Part of a small language model's weights: width 512, capped logits.
Each number is 128 + 24 x the weight over its row's rms, rounded and kept within 0 to 255. Layers, rows and columns count from 0. Numbers have three digits each. The size before them is the row's rms in percent of the matrix's.

# k: layer 4 attention key, 64x512, rms 0.0525, rows 28-39, columns 256-383
# q: layer 4 attention query, 512x512, rms 0.059, rows 29-40,93-104,157-168,221-232,285-296,349-359,413-423,477-487, columns 256-383
k28 110:111121120113173124169137104137095116082142143147187114133168094135130102144122132142126121119112124106128156139126136148091129118132161115116154155119087143142104126151103144105112101100058101117100143153106082160119137135146162083149133124159108099132140126156138104138110141151111114136132109095141165137124122139099156129170141127149141149120115092149135114090132140080110124129098
q29 100:067081098174130139114115126101180114091129123114160147169132141161098109113132147084091116142117143117141113140086132125118149122117131156095165131139142150160134160142121097163144164092121107108129077149151118079143131145136131121136126147122138129095112158102150128103101145134117117132152080173081115134133145097139122105172138104148127147175130149123140157183108108087133121144110
q93 117:100114127153161146143129140175106179137115070069143168154142161139137148145171165129087112150161105114103155148150122123119142090071122134138129121152130168117123094111126124139068103133149096130081129131076097109109115123106156132113133111164075114155119160108111132102109136148130116151177116092125170117141156108146107131094077133118139132128104136111146149125111090109146143093110
q157 112:108122140157145116137104115120124177142113135146128159158105130101133157116131106154115115157106181078111124165111129128127126111096124153157149162080131184124118082118111116127147146141113103134081160139101116103134098138097155118112150142140086187128142151119110121113115145096122088129140082092083116096164085076148134154135105101157107128176120151130149109155097104133145156115071
q221 110:143130142157152132103090133138169081111107127154132134164138127097124137148092144132122136142118160141172131125085153138130162133094099188131141118127159155142155130138129114095103145129150141103115116131155092103098126119167157123094153090125141110128098125126098146123122146127108108115117158152128107136143133142133136123112108163113122127097146106130133155119106060090125144112140
q285 092:099148134193148130126122136148138137098092108144134132149170141126109142142141147116186128112151094122140064122174124075100128147140070119131105135076128144133170129150149164173139087126132122090137138156136139150106132124139152144135170136115145137106125128138130170151118134116183146146203127129117131133069153091112173153141127117118066160098112118068130157126140148133121133144158
q349 110:150131119100110115113106159180128133121149109156124135158129116151133111118134189111084107124085115125119122145185134147104110112131145091129152149124159138132099093138125177123088127146123158130070116141095103110120138154099159080126098104110103099151095125135122176092101125119111133096167109079090114112118126117084108130136135113113105080113128117120125132121142129121116143135145
q413 095:117137151161112123092079088155108123119113125160109141138108160099148131173114155116137125129145132127122115135173149139109157121137132128118143158084127147168102117079175101091122135106117133130096134089159105126110122184115110143115143138162180131159130132088101105094092116104161164126125142135126088090138092104135112111144105119182114117113145129114125140149137092114117156153115
q477 111:115125156157137144108140159143157167118135182091106148147130144162102138104148145100094123100091126100157156108148154131119159121138148132108192074109148161148155122115118089171115153128173088132099120105127106139117156121124126154143095179138133115121066131158071149133116138138141127105115108153145108098126146123134127122156123163101144099174122070114129143189148110131129135096120
k29 108:126133097150120140114108131171126137144148081134117130176147115146109163164151110121140107127158107115131138178145157117154143093129127143127141125139087115131111168168120099102071113103142116136113136115111086130130117137064093094112111077138084086124122169131081133130148132183122143109142121115125194136162151134117096145156122147109098168095178173137104103117101084163150139147166
q30 101:091111121138161146132110122119144112113147142109138139118135123152130108146157106136133130120042158157153150106139129111076137134144168110135133140149112145091149157153134127145133116148101148143128138126129118147148103108135152145118102136071109123102123151097173120134109095107145105110147097142142110111123148159129129129123134123156161122138157172109181130106128140122131154132156
q94 118:123147130153120114082154086173119154103077114139110170121109120138133123078114155126147154108107119107106102101128138158129170101083134127121132129102090153194144133136094122140126122074135128125140177163135138154132168120155100109135086110108133125134114120113126172137121159089098175100159097107113057149157134097116120133123122106131173126156105111104107107128103136098129179131105
q158 109:135110128125108109156162135152146157121132122136127170149154093135137115111123138157126142075084133113157098092167125176099161122101131102120128120134134132120148120134151108124117127128111155130109096131165149177111138146118155103121121158138161154100128085143146157124115108123141141136130134160127073139092109124174118153140119138099110172122134185123141177143146094132139178132114
q222 094:101141132150148123112165147146124171100097112112114148113098097113125106094162159132116141133100170111133107095119158140149164128157117106118126152155102138138147119105147100095101116086140101160158076121115104114173138155153107115150133118142132121135123126154087153109114109111137137072128098074124095129120100167123139095145104071122169125134141090147146086108136118149157133133116
q286 097:123132129085132147095125118105129135166127129090123157148141121143139082115112075131084138107093143133089153109106140090136129082082100159153125174133125135176138165130131095111089097135143116124160172119172136110111089138102159134070132116107175143129127119105143083125136199165142151099108147097146145145121117126163117139159110105114159112161082150107137118103145142107106121147126
q350 100:133144092143125059144152111112104141110102137126170105123109136103122115085148138127161131129114128089156066126130093126151163141131152122103107142118111147160143164143120100139170143141148127111157129134110094110136159097135113143091104128145146092125133122134123150084132138111116125108147165134141169150178151110138083126167106080165156124174140101097095143097125112111151164128089
q414 094:123149160109133035088132105154122142120158143125137071132094159080123094135157130151131122090109139130112115148124120126120117113093136138135095118110091137138159135133151151103112111091153131094108110171134159155120129072122109200127146145152163152153117123111111131190126177128134058082155114147122112124106126117115144122112124104167141148168099114141136115137128142105145119103107
q478 102:108137112146136135124137137077106127160149104094086122140168080106079153141105175112167144126142136124107113097171125118146118150113141109116074116132122121126117151144096102146073133131119127097156140138121106134118138082129105125092148137161138112088092134172133086107138078132154102132117154117140105109132121136132166146106139134113171150140147098137156109120159143119112133154139
k30 105:163138107176135136086125129153142124097118124176099164108065147093111170077131124107171142107119124116125137127143170165142081130110110091140134170099107139161123114153133124125165139099094127166163143173128104157130147148156104128133110143150132123115089145106134169153098156096092158107151121113139118130145141110143115110145118157124129146193155162086118121124132128093147122104131
q31 096:123144124128114149170125173106125130113175129138132149101088111132112131141079102127184125119101128165163156092116134121107101128139082144168146156104131098115127115132116126141096114130137125135172184151132111101113159133113132116156133073157090111090093145126111177114122099182098132132138120126144137142142096135134151152081179142089111129133135156107129168109147092141104172130101
q95 118:171100084136125096145113073163126135131100145125095133162160126140123126135106152127156131117101145143118178128088081112163120116123142144138132127138128123140129149175126093116113129103146114123125133153141127129121151115138103127116128119137130112165119118135111163114084118113122139082111107123133101157120168167172163087137105081154192138136104135135137116142141128148058116142086
q159 111:122117123112130144110126114150145120114100144112120149150116176144120132146142153144145117128171129152135144118116117088118105127129124091143114165137126132144095146118089181135135155099134076143123169124082101119141170114135171172114119141134137102153132125136096166131134083113130160130118157167131136152128137158123128118118154125158083124104159118112130128123094077107145120089075
q223 101:126117126134104131136097141122122144163075156094161099133122175113177156152109093153122126163135155158138121119119163117168160125148142152135122118134147132136076094120110154112132138103162147113131119147147129092117106095066152136114150089119141121063100145105129156114137131133081111128112126158112077153150119126135099100085137156130144145083187096138118124089120089131149101147140
q287 089:103129169150082064104114147102104137125134142174130155104125164137097130130149124127144107108115143125189121104139153145117130168157127112127083104099115086123142112143084133149109159098138148140167144168119154124135118122145116157143113110132152101138154152159131155149085114154114147116151136073134072081116143145128147161138141140061128139148117084118096134143126143123103154134136
q351 109:104097121179128147112152087090174128099088153117129119140156133154126081191125121163120144155136150159122162121098065113169085116132135118154133165140130180089083141138093155115116136122146129127140113112127110151125130094121123185111112174165121125123101130174109151108148145094083156115133134135129131147100175154125106131148144119145144185139116157147144124162136115126100123142124
q415 087:108114103149158146132137106131122147156097114143111140135138116177136129132126138144160108138102120173146131082075122191084118141144110152157118150148163103164157136118082131137107137140134097103114182121079109120142153122158157119136118124160120125071126141108153170143137123150159132056105143143147143102103112183121136104119119129130114146074086108133160129107150111162151128151129
q479 102:096154119129103140200134155126138135156129134104143154083127140125113146112120157139113117157137164186081131144114139125097153126171161130128102148131108105116089133127109126125094126096165073132155169185126115164130138131105133120157114113134102132088053150122139102151141123145108098176161163106132101122110117180118140163135164135120105113101156096095076137137112101100114153097133
k31 110:141094144166124135137127121128124103120119161142150121157158149155150103129120153132138102158136119156067127144115125100117115120122156149118131136156105169125098130120196108132145113135159115112147097094112127134118122104137106111150091165137128105167116088121132131145141136078118129121114107092121119106075162144119132121120099091149120142126127148129117119130137125121125163099145
q32 105:084161128085089145095151064123103132162151133130112136174118106110117151069154121105150152173126091112147099143123094150163104137158118108156109131152112128131123146172107131118114107153117117148153143139122117116113150094184097130132117117195136154127142139129154127094103101135080156109100087085106135118173146132098123143149111145155162109162098113133135129151087127172144167138113
q96 061:114141150131116126177128150118141110158081132096138114138158101114120128128091143159122131138158139138120164154064122085121144123150121133122138123090106160135133121118140114077170115142126167147133156110100110150160124158113122140155149109113114128124128101132119166138123123149119137151159106129089124134059110132129147122104132103129123137096092119156098104135087106149136112130097
q160 072:055154093103155108156128106086129104131151158172141146122144121157116136120151142125113142135117111126131128094118139103139103164128129151138118102103076130084154112156120141149100066138182152162143116140115152120140154103155128143118133142140136139129129122147127137072109134126118144060154141117131133102110123101123158141109110144122129126134103077156116114099147119137133138114128
q224 083:132143091144166146165101123112133131123183122170129107099152074084128109115099146126148104110090151187107113123125159135101107158116165169121151143106085120129155130163130111152169145123132101113112140169146101141147174135133100146156139122123136130118122187068082119133114115141150164176089134074076125090090129103157148114158128137085139106102112121124127128187128123145115145137113
q288 148:073103147144116131125153110147149165110137125159066156141102170106091142105161127121136132132114096113170163117134135155147102104178140128123101063152116125099151104133105152136134132100134143140152123157127090114150126113138141102151154099123141122117160139109105142093118101132068125095129145104124105054141163094104132171105137156100135111145127124153123174155128164122163117133106
q352 068:127154154132145135120105129124145142143123160135123132142108040107124156138100136150119131123097126144148154157113160127155128111144155120139140106096159099151137096166150125134151120159125149105110136086130134129125101132100145141139136107118120140146152113135127107098153132166119092112119118169129124124092132131130123125152115142137143126138132151088107109120136143142135159128102
q416 106:112153131086125128114148054162155135130171137128111136138119148149104137125139127083103135124067092099158165150067136209151128093175165151138128113139096106097136118125154127119123083100156117129157095181106103127141140132196129148120143110155141129147121153123142121109107140132096139115103131107156129094088148091107121136135129109116150076128117113124105141157165108151142124130165
q480 074:087113119117110112116122106152139109113066119171163102152122100128130181180114149123125152095114134120144121091113126130095123144138120128104139137142096147139120128101118128154148144164125159084152122156126130115101167147129113107130115130177129129086127126117137122156176113133131096078108129111147095125174142084144095109134105118153152130143110095133121142067112197125154131155132
k32 062:155146120139120099111132138152169080134132132123096094128162093166135133117095099106175139108093160142125158123136123156142094173175116149079085174108092144113117112137110085100123131120140171121112148147139116095143134132132181129151101132094113149138132117113123132064117122134097141152089148127126137143107137120107103149137130123131085141137153101104137155117093121171076100099162
q33 099:107152159163151145116139099142112112137125142087136129131137128161146108132173163136124108131126146112151111128197175150106127070085146119096143140094193119161147132136135125178123139145125118144097092155102169164103145086071115104114160134047083106107120127145146099144152151119115118134133108138141109163134130174134113146129173112137142177136114108119165140115155109093093114072120
q97 075:112135117121128133138088134114114177139144138097078174164072135144129126134130138130177111124148156107176072119145145138129111095151114053168097118129142100166152127104129130139090122089078138139145093160135155162157086124142127120138138130159165118095111107105111117151121106110125117098129082082120124139119098122114124148155100144150126151114129155141148143104131111104123138119106
q161 079:152182140202134156104106157164172157107077111137112161130100179141107164139135126118127096103124162136113109142150106149138171115142151129097127100125145109188154125141126143110130138116124136157113129153101121098120118145105143091153134159156126130137114116097128161124097134143145150171126130143100110167122106151102104104101097129145145133138157139093121143135110117090115125121071
q225 092:126132113132132114125127135152143154097112160061118171142087193107120124140162164139165123129124132125174094133152117133128142099146101089166096158125129139145133154112119191126124123168085151118162120165109138116141090097087108139120171144152158099094111125123105133114098118102136115147124097108117120154115110120114130135112146157140118125144138113156148115131164134126117136106140
q289 118:198097126129126119148155109121121152126106134111171136126103108116132136124122115154120114135096128119134084129182129074118159119084110128107091118109141112157121130164141075129157106146118102135105115110134171127116117118118123131115122152119121138105093145158158103161158101137200121140150110153123173143148117132110151090142060117117169144140112125150153103126170127149109131150152
q353 078:143114124172125133134128181131082112104093109091090124098154161134117128139107149123161120113111154116145090111152131123130148140106114126149135100142158116099106148108116147122122161163160146144165138152132157140162096118081130087147130130104142089115112086126137101127122148158113116141136098158148123146156094114100131136102140137128139139132170155132130107125083110114073142115102
q417 103:144143151104114136188140125120101137147106137132105132124131128155144133071120146124150108149106131099108119117160179138083099109097124109125136157095114120173108108110103128115112135166139135147154096101166157173107100111074129138151123113110117112114109123095133120159151172155143124097145112092114086162129149146155152147132159138170152119104099087120142075131097089135085123123127
q481 086:126108117152149142121160141105101119111119145119131126126119155145091106115135156075101122129127168120160143129163170120128116125091114126139140105123173122156136099148153136142105151102136116124062103126131188167126119118098210147153130142115130149130103145125065127158098153167150145138146103137118135153078168177135151099119158097144134140136077130102156138152162093123084093140146
k33 063:086143123154155090143141122098078162139141099117134100117141143131122122110123110096097139095146140128144135144107167087145143150123132169142112144089116144090133131124108141129086139166138132105098145067120128089131115103154139157138131126100109146139127119157089106115105117142147121134115126136096117122133072108152127091140098161141095140106098147128144141138076124123131117095106
q34 113:107158167106132102151136116096104144146154104134154110104137106133129113156127100134130079133135117150128136108114146136120109117121126089145116204133083119095100133162161139133165123158126120115072132117123144148119100090084064105118150155158147138163104138152126102157120100148155164154115093130132123119107165109154124116143162143109153126107098100108111122085124162151098154121145
q98 089:113097089140117131104125130123109142117134112144108093119137174189132116111214116140150129150131144101158118111136122102105167105124129184156114121140107114168130156140084131115115147106086110085149132091163132153121130144177105105093125124122159123101128112097113119106112113085132112118123166122126142138135122129110127127139089127166104084155118153134133115122132133089154152138113
q162 097:168135121162120114091140173131136141094134100137106131145088166133160111157109136129140124175143156134164094126123136164133127118140140158163100109146139136127083167158124137147060150145075069104118130155150137099108120142148076122137107140148125147149117141083134100154127157089121157104115083155153138109165090116126133127165112149136074114110120161122166154119148142089139133121148
q226 102:163132136099078122121140147120140161107103152110110141171121158122160105105141152103141060142116116130178095120174118147153151127140139106129110133105153149128128148124085164121107117132115148199096095155108135112094100142096079068107110118140169127110124103093131102134136140141128131072102097081158124152162124145113179131112109160132116108113139141104116120125114103144137104101112
q290 095:150136122133125103134138118147120068124157177134184147133140140075146114120136081140130100125122136158143104138113175080129116099142121100110097131132116148126119108137158117189121156156100124150173151108125130135150080107120140146121164163149125133098129096119131109100123166126148116131140134109152125128118139129132156152124119118154193158128106122097111117131170195122108129122131
q354 081:095117114156150110166088156131137146156143125194143143136148138108101140142124141145119119123087143084130057141141137115140121109125123119134135159123111138101127139148104150127117137153109144150107119122102151110119136080149156154150138136073124084156122128117105158115098154128148078120116137145135148086120125145119102078125093130099091138165128152125133123120105089128122111109122
q418 102:119154136107141124143184163121088171130120103116100142124138129125118116094123091150149122147101127131139151110103171110132130158140090123136153127093127159136166099131132137149131164120119127128148126154109125116087156106133130153150128174171103123149131132136118083116197146088079119161090114135112120139129116108134137145067145148118123143108153107120127166116118121139111121057144
q482 089:145119097128160138124132112124100104158107159135087105163150130156126129133146137079164112064155134133150129151139143103115133114087162110131096104170180143121129150129144117122154150140097096125097124113116116156123122133090120115110138091113128149117135057161155117159188145137148112096107094112122123145125135100149098151102163158102115134139141169110142118169125159099134132135121
k34 075:157160124095147128118125077135116136108157117122137150100087081100101141133098131157111088114145168110164143074106130107140143123060148123119130105152152093121159109115092140131164143152136173134137113094183162126129120110102156143129139170168133109152113152096106091188073101132139154127188131106166178151123144138190165125124195156119098077118111112117088131152145113161158133109094
q35 108:095137163119168118150141145130137098134174105137177133114102104143133096167158132136137149133160098122139165111132131082102105119122137109152131119121072095132126111067156162107154090141133128087146109121123139115079123119112081138059168131151132114117131136173108107127164155127145157105136137186116099103101103142137200110129144113147141132097098128113155115092139174166166169146160
q99 086:115126146137142119141105178128126159134116162136143161134169116109136122105169173119131144103102158148123107128109114137185104112140136121173153124148088143118136114137101192116095127104127165132165155139135104120158101099097151150111185158131140106179132117086136160105110108102099114111086111117110149095115106142134141120119153077107139153129085122155084084160150081109111098113144
q163 087:122122141123127100119116129157125099114169100126066142171132151102097105062150075143148151120127089151110092076158133144140114137108168128113102134148117132134104140111157109144112143169128101127145148181147139124162120157126104151106095134126160161142124117108126109112104113114134145129143127138157123130098088110107096102124140121135120137124156151123169089137158135077128167136132
q227 105:115093143106154143089119187117113161093083148071128170133114169100119115143101163125087112130161168117161142179119159133106170103171104152124116072100101145106128136110090128125138156129131137087181114166125160126088154122141128100134129149136109120143107135100154141109129152110116118144129147112100151103117104164121145123093142161126145124104120130139168145102110152153111156121128
q291 102:137129139095125121129089147158133131160138129099081113099153119105135143127117076141064107172121096100125116128142118085120087131156125119168130087150120100151119142141170154168128124123106123141150109119143146105122138133118104111138181114103100125107116088107151128135106145119123170117131148143180100172121122126132183117086110127153119097128132158143139107129180122119154124154125
q355 087:107126101157148172149118139108178149142078090109112129133120110117120172163127147103101159145107141160158137126115133121069166129168111154137147128122159089171108124140127113117141132128141138122182139112120162143111099145125180094162164117129112113096130115099102123128121161116114150103117106157155101181109127101137161132146122124131129111128139147159142117112140149143173109142086
q419 093:162133143091105160131075130132108167177130122117132167110148116124140136168140133149162118136136160153123105123119118150115104119103122116144097115130096122115139134121130099144105109106120138137165110141171109116128137128126136080115120121140146115107134098089156104141149172126091112136124116158134156126152119168085156103147094131102139170146087120105127124129143110152142130105146
q483 089:108155120095118119145102108144115138127138141083121083157102109120168155121139154117143115129115156125103165118115122115126152142108102113114125129121112161067084116153106154132182130148144137130155104124102153137153153108089153121124111104141137141107129107095143113133171114099130126131111125158106075095070131122160134137163142155094102087099093078148130102122119156110145099109093
k35 077:124102116136115124106170147163141146115119100146128152092112137109136122134116135119154106120154131120139152111139078160127168159120116137132065132152179174131135142117164103140126133114108135142109079133135097096154112178190167113109155122106113150135180126139124130116077126144134114126144123105124124118129167124150146121159113137122095100129154111113142140113101101139106174121108
q36 109:133133087170160122107143112096148154169165101136115152111067157138199106153100122163187121137164171176116134157174120138115110138124153126164144139121110129096117162143139152097094154102116123177133117155131136130139127160092149101131141091199103105120122141110129103140132130115112117148085124121125103171113150153132152151141144150172123144164119109105107120114134115081117132130106
q100 085:140099135158134130159110131151117125122049102126128113131111131127139114180140085127164059123128166123107103138133115146129166110097108157138095189118157102146123147126116124099091125132133122107113109102153139150147136156129090123114111113107127100166154126089135179131148119117126166114113142140162121125128138167145124156146112173152173113122169140136083137135117090131163108145132
q164 083:182151124182128153103121120130136130171120116125150134170076095132170142134159122182116135121120169123136166158158127124151099126207107074146130143116113123123091125132079131124110118132123159116070091112137149115102117124095147124161160109147074128111104120098139138167108168144110118125100103126161106151103114105136143156123155143130149167130117133112115133110110128128139122127121
q228 099:096128117085131137148144143146161163121122155148105157131119127168187126148125107081149086167146190122104153096147116136166107103058147127133149130153127116147109161131164157111079098141123147131116110108105148121111108157123135111087157124156115131134155148127131102123118136131125136091164077123138129142138108135114190187104125133142147121155176170150133108138128095149096143126112
q292 095:110124056155075174099108096123139125172098081154094165170149138124155141126150123161199134123136120132086140141111138140128119085117082119132143120107087131101132144094126136132114115121121106101167151116146150120121164134142104173107115076175113141124154113090139108128079127136171132149096175115112112160147170133088117101113123154143106151142137126118149117107106115126111131140165
q356 084:123150117185103134144106155122100106117181116101121165108130136174110140141100083108139128113055126122114122148139133120109102133090141150106130141153096143096132157131140134149113125114104119109125125120147188113141059096107112087136122115136133116148089097110118120130093172143124148149161112164164168145136114143110138169092153128113126126132132127127131153082125138133139099128166
q420 108:163119111182158135118117163125097159132097129192140144136112124149147147141167103145185127108127161141107112159150148142167094126124145084137091122097150158131131122083121138140085112140121124131135134162125142154157124126103107136123121079181092119140146108136139123183075127100182157119140098145105117134095139120135153137108117132186083136164137129132173109095138137102116124107117
q484 091:106141111155161135130130117150113147164103119104117129101137148124140113122154160113171126112125111183131119115131128144127070111127120114156120119149155175106139161142137155129081146076142133094130099119120123156133102095116133105137163111154149131120125130145135135108116152143156132124150112134144132152137110095121170136098129164176134151148132143121135148104134084133092125123123
k36 084:123089125110099127137123086109128159147074141123161187115119110156106101100168142136147144142139107116141127142153108155116150126128122123144149103115114137148138160100134157126138149105101129132131083106108109104084138119130135080146114165121131147108108147113139130141146138118118166158081173101139155105108127090159097063147130154131126132112111134091129168144110101126144161128101
q37 110:146144123123145142147124108123095109098105124119182148121131150099118085111130130138142137139136146140130138108148126163124147136130113118106155135118148119091118097115105135179152122092097142139134102110158152136125102092101120091182105150129152119133084143129133160149111147183180126132133126115120107096128144145136116113153151157118108138132175100128142131082145141125136119087094
q101 084:114108108139131115135104132157114141150158123107118132125096104166134104152165124122151121105138154139170118100157175135151129115142124138128149199124164102130099125066160166100146160124129129143099173150155149121117083133152060162157106135064076149096112104105113148131134150131154177117120135137205071103080126160116158183176132140151120150128152135180106127089120137106116140149121
q165 085:120146139162106135116135139082193120099157084133103187137116178129133082154097122129121115140122108145110113167160091139118109112128089099154104143135153138145129091122174116154112164131115105116108119128184108122124087143096100079118141105118088134163124103073126149114084149175149140142148134153126150126132090136124114136160120154128139119127131130096126103122111123131155161115106
q229 102:138081078107127132148156154137125150139106135098126133139108141113129105135137164114136158149140154123164111118125112164168120126167121096147098171146134144132113151087134140166113111095103116128159138134094149136104173128133105182142136161166092115102148105096116139123121140102167142151139128121172141127129126114105139114131135067127133157133125173118076141119098133111139103127151
q293 098:125131153143162127121097119160144162155165139064144123114150134082127124108090160087099140106158073142104110152120137131107141120135153134088168167167186130078095099067095132104124111113142164097085122123163153102116143134133133093134139145146139172107127099142151126128155158196114102148098123124131107138121121187094159135185145150109134113146112157106102103115130106124128074163153
q357 087:138148106111082176152131143126151086144168128095121121152115125119115116095112147071095125155135141174136118158102162130105115137141140123099145101145134125131142125187145141086073128163142186132122127100110144154160122150120133112122130139160158135110090150071078077115104141143114093131118118118081166171151115145103132136156139126098140122173106144095108126080127153149124160119178
q421 097:153137137155127125140132099140129083083108125169132132168114129116157080198127127148145169103112154103115114124139117133095128140130097114113135150094133103118145117134147120111124106125138140128105097178075142144121110142144135117113161132146102141116118137122106125149119125138117127120144141120096105137114092077123173085083156092114175140156127170174108117173115140142127112119120
q485 090:163119133152158185154108196088137120158132183136110102150108083139131120137131128089140101167160166159120120144123144144166154102130082113129120139132109118149155136119169163152139161121092162142108161111140121107161142127117124111114119124110109138150147129121143159122115141170154135106151125124110142093104166149120115136118125106133107115145139146167123139105132148114097119108112
k37 088:055110127103129101136103111154115194115161129144189115139184161099159115110118093156110116138170124137173125124135131129146133130109171128159113120128073136115090158102133107116153076158141085135125127123113096105096166105132165097129160140150105115116157095138115148143145118103101111116145093154114180132174137142083124155143125086114093188118136106176147126102121103094120131094138
q38 112:113112100103098140135137130143128114128153145104097166125134111120098168097111109090141149154096147132155153167117186145167106110104084160124131186122144125114141092137157136122165148100129131117157129135163184113135127155151156132108094113061085140138125144128115130130144127113111133134105111138115139077164097112120122120122125126117132100138102131126134110153131091116143145185147
q102 100:125138105119143128110101183167121114118134143131175124085109064067143107113157118166117141114135127160107120129066120135129121149131123106121158091105135138094100122144117147106124117131145151072095147137131140081112162144100120071113113121116083139126141135098173172106183138105135126133124110157067152125159133137124111133124149132098119190043134107115144150114162141160110121129127
q166 098:142115139085067121098108114152150123159111106132126173114156125091147153097159137130160125166109091121123121129114116108125117119117131156117124155132152118117198105130135132121176135134141148140125101103127093161090179123127103138146120190105125159140179173180130138099161119116153110169131138147094123140114109115113155103136139121122132117119121137120129102151085147147159099153101
q230 111:122114152115130143121098092085143115113166138135136135133121123114181086168104140141143108109182185162170133106125138151115129137093125198079116134144121127151133118101138124153153106093145129138140100141130154143104159136168166100106089139087157145125141141105126103108126106113067071126132121158133157121130129144100169143112113096094147111098136140124133164129135144162128162159167
q294 091:143124098095079093095135111126123115117147129118152136109118163139122109104107090173165142173131134065110121112123152101143134120119093110166148146139156117136141095148103123074157097133124145190114132126131131104174143132116134117142125157115127111091099130173120108127128139139094123089114112125121148106127094180175105106125082133136139102127152131105122145135128116115120107176178
q358 108:139105126114116143121112148145140128134115154125124112164105106165145128136121123106122093161139101167116175148160073143109121150146110117079136107138101129113162110151126140176121103133096155128158093088136129116105129140113123109138116139088098132139101122196156111103148133137107103132164096163111123131119136132118089151089149129125159103119093106159054138130103092129117131142111
q422 098:141131125085085116142139118117181091155103154144121122129131095078074094135104136143154150145064131120122106114145172135145126126079106143123073173147178106127113138073118147161140135122105144140119122123124140118112167141123104136119079151122133153071101122169101133124124135104124172119121134144129117101165109148118122145149142123134096167109104115138111140148065124133125128135142
q486 103:140096137106109154094141079168160132193125098117124111126107084111138106112125163139082147142077129127119102119086136158086117117132149138112147123137110111113171126137124146131137102135151151110212144125167087100102165151155143144109111119094130143118137118156153125081158114122098129134138129147121131133152133135143130110099138129110138140143133147135169156124081152147092102136129
k38 093:118132086158131121137133159127159137163094147156111154193117102116118126135154131147154128080119107146120137161126165130159034119176097118136125110149133160106143166129093131123120161130131156181153149133073126111127100121125130140150144121114121108163103150124155158124156109100119143162097141142114128117107155096086095156147118145109081157119085120160134114118129109098103151107103
q39 103:127168133164080117096147139165156117117143137165135131150102100155152127157113148119157129116107151134143114066139146130133109129155092124162117114166103096141150135130125162173167152146152145093098084136122105155102109157108131115170093125092104116124136142090143112155139147121151099128120116143115106132144097130118129109103118128127094086100104077149128098128156147124133143120169
q103 079:106143132106156121125105121117084136155114138126141168118147171140129122094137117107115164093133134094178142137134139133172128131147113145099114161112149153124163082105178169174145148121115128174119126111178103116131127127138114171118101139128130163148149105126126139143132113068153114129121102074113115162085157141138144120153134145137103132180058154136165130122124138125175118076164
q167 086:174125151161105090153124118150165151111133094101140131135072092112161123102129131149107109137102126140139110075124153100109165120138111085095136165156151161126141161113120145106085161117149131147103124119131149112138123159072120119149100128115102129166091136099134130136119112089139137165095151130088143078123153110121100148145156102121103134092124114130171102152112115118144140147114
q231 100:131091106171049121118117127141125135111115084104128172163119136157144132111175147116099147159171153094130143143098129125171170086108132111146120110134111152105147096086174191150174139103134094143202172127126125157103079154116130173137117156138109150128120118145102101115094131158159156122166104087118088132147169122160135090149160158134102120125157128101127125180148134110128091098124
q295 087:152140147153089151125134119140143124117111142123105124141140095127154173137119185115171151138100098113121155111116156139121155100105148148143075114140133112119164104125126136138136139141151175109107180154181120136100067107115108136142141128161093155138115090121128162181148162118088158103109099138137090153133145162133126127094096167131120138135150144142097158135133129164092102138136
q359 089:138155112150141151118107150104095112107125125089109161107117190167123091133096134116142106131092159126136121123111146081119092143099131164140122122151127122107129164162076088092148131141129136150123099170123169097179126161140114105100103112114135125126156108144105091148098135126109160145133093148152135120141107122092119194115125133134141119101159126088140135106110137102154115154146
q423 100:141181155154094103151161118131125149071092124143094115188134105117159093139125139084169102123100146144118127144129134141147160183123157094141144110075085130142112169128154167125142107127101088103132159122141103098109118127124102103113111092138117149168118102106139119131062122132180118108096167149125084125144103145157142066092132124140135149137096136092154114116121123113157148163095
q487 101:148130123101117119098096120134109152121171144119149104133094120132135125098164137128155137176113134159160126116122155118126123096105115170150139103118121132117107170151124136133128130100097104154105141162095174140127143102136129080124178113134090123117129126138131087116118124110147181113101137110131093120132176127134141151118145134169138121124121135086129111108126121124116162145106
k39 087:125177181105109132159169104075109164152155124139144117148116067133124117129133113110133158114151182130119109095105115136103148119101109115149145128123162139178132152121142102159093090122115116154139112104097079131148151103086107104171088124087171115162105125168128148136115108133161125100124136121122120111104160152128143127144103141140126138152105103114111137147129129125115127131100
q40 115:118089129116115130128145108128161138122144137101153112124128096084170175090124155117118117156139112150124134179083143097119110138118124125143116136108114152119131165136156154126104114083137145120150158138114159139166124113118135128164136163125123169108152160186133139125119147122117153154152124133169128133146128136135158161151156113129098103109097095144120130159122112155085103139109
q104 095:128114118098157098143142147138118138148129130135155133117083097154149133134144082137138154145112172114165137083127172149145096133124127124119123178104127136114107129127145112144141148173143138139109142172141085100118114106142094171113111125120169108115129158104092138139086117138158137129160087163102126087117177125131119158158135126161117147177131169092140125119134202127113132123106
q168 092:144106138074074159166136105123144113099159121101116143127097143098177113113130135114093088081106099075138112139158149131128150153076090106099107145134133120172138104138108145138124120136111154111139153120127146104151144143086136128119174128120124156142152137125135154147135130122109152164126172100127159112138141152122142139169151168152130133120112128125159112134082143145116116115120
q232 103:152106106119089110106172173151116121131114090136128165126084121138155142145147110138117125124117173144146172159161083177140107146131126120140153144118117135112139151097177116125164112110115134119149099100112145136140111096173146112144128115159117129115166135091132140136107123091115082169107133178092120135119117151123125176088118121118111156132117124126142129093142131144123136159164
q296 096:125115142126119135110121111144140152147195090112128102136171138104111116085071139079099115147095122135173121133104094092132162118101127109113139152112155125102146131150165134126140071121163093082096101163123155146087093112159131168126123163131197162121131121094138117149128136161125108175119135110127121129098153131141176089160094101144113120118166118146118158150156144125102104108117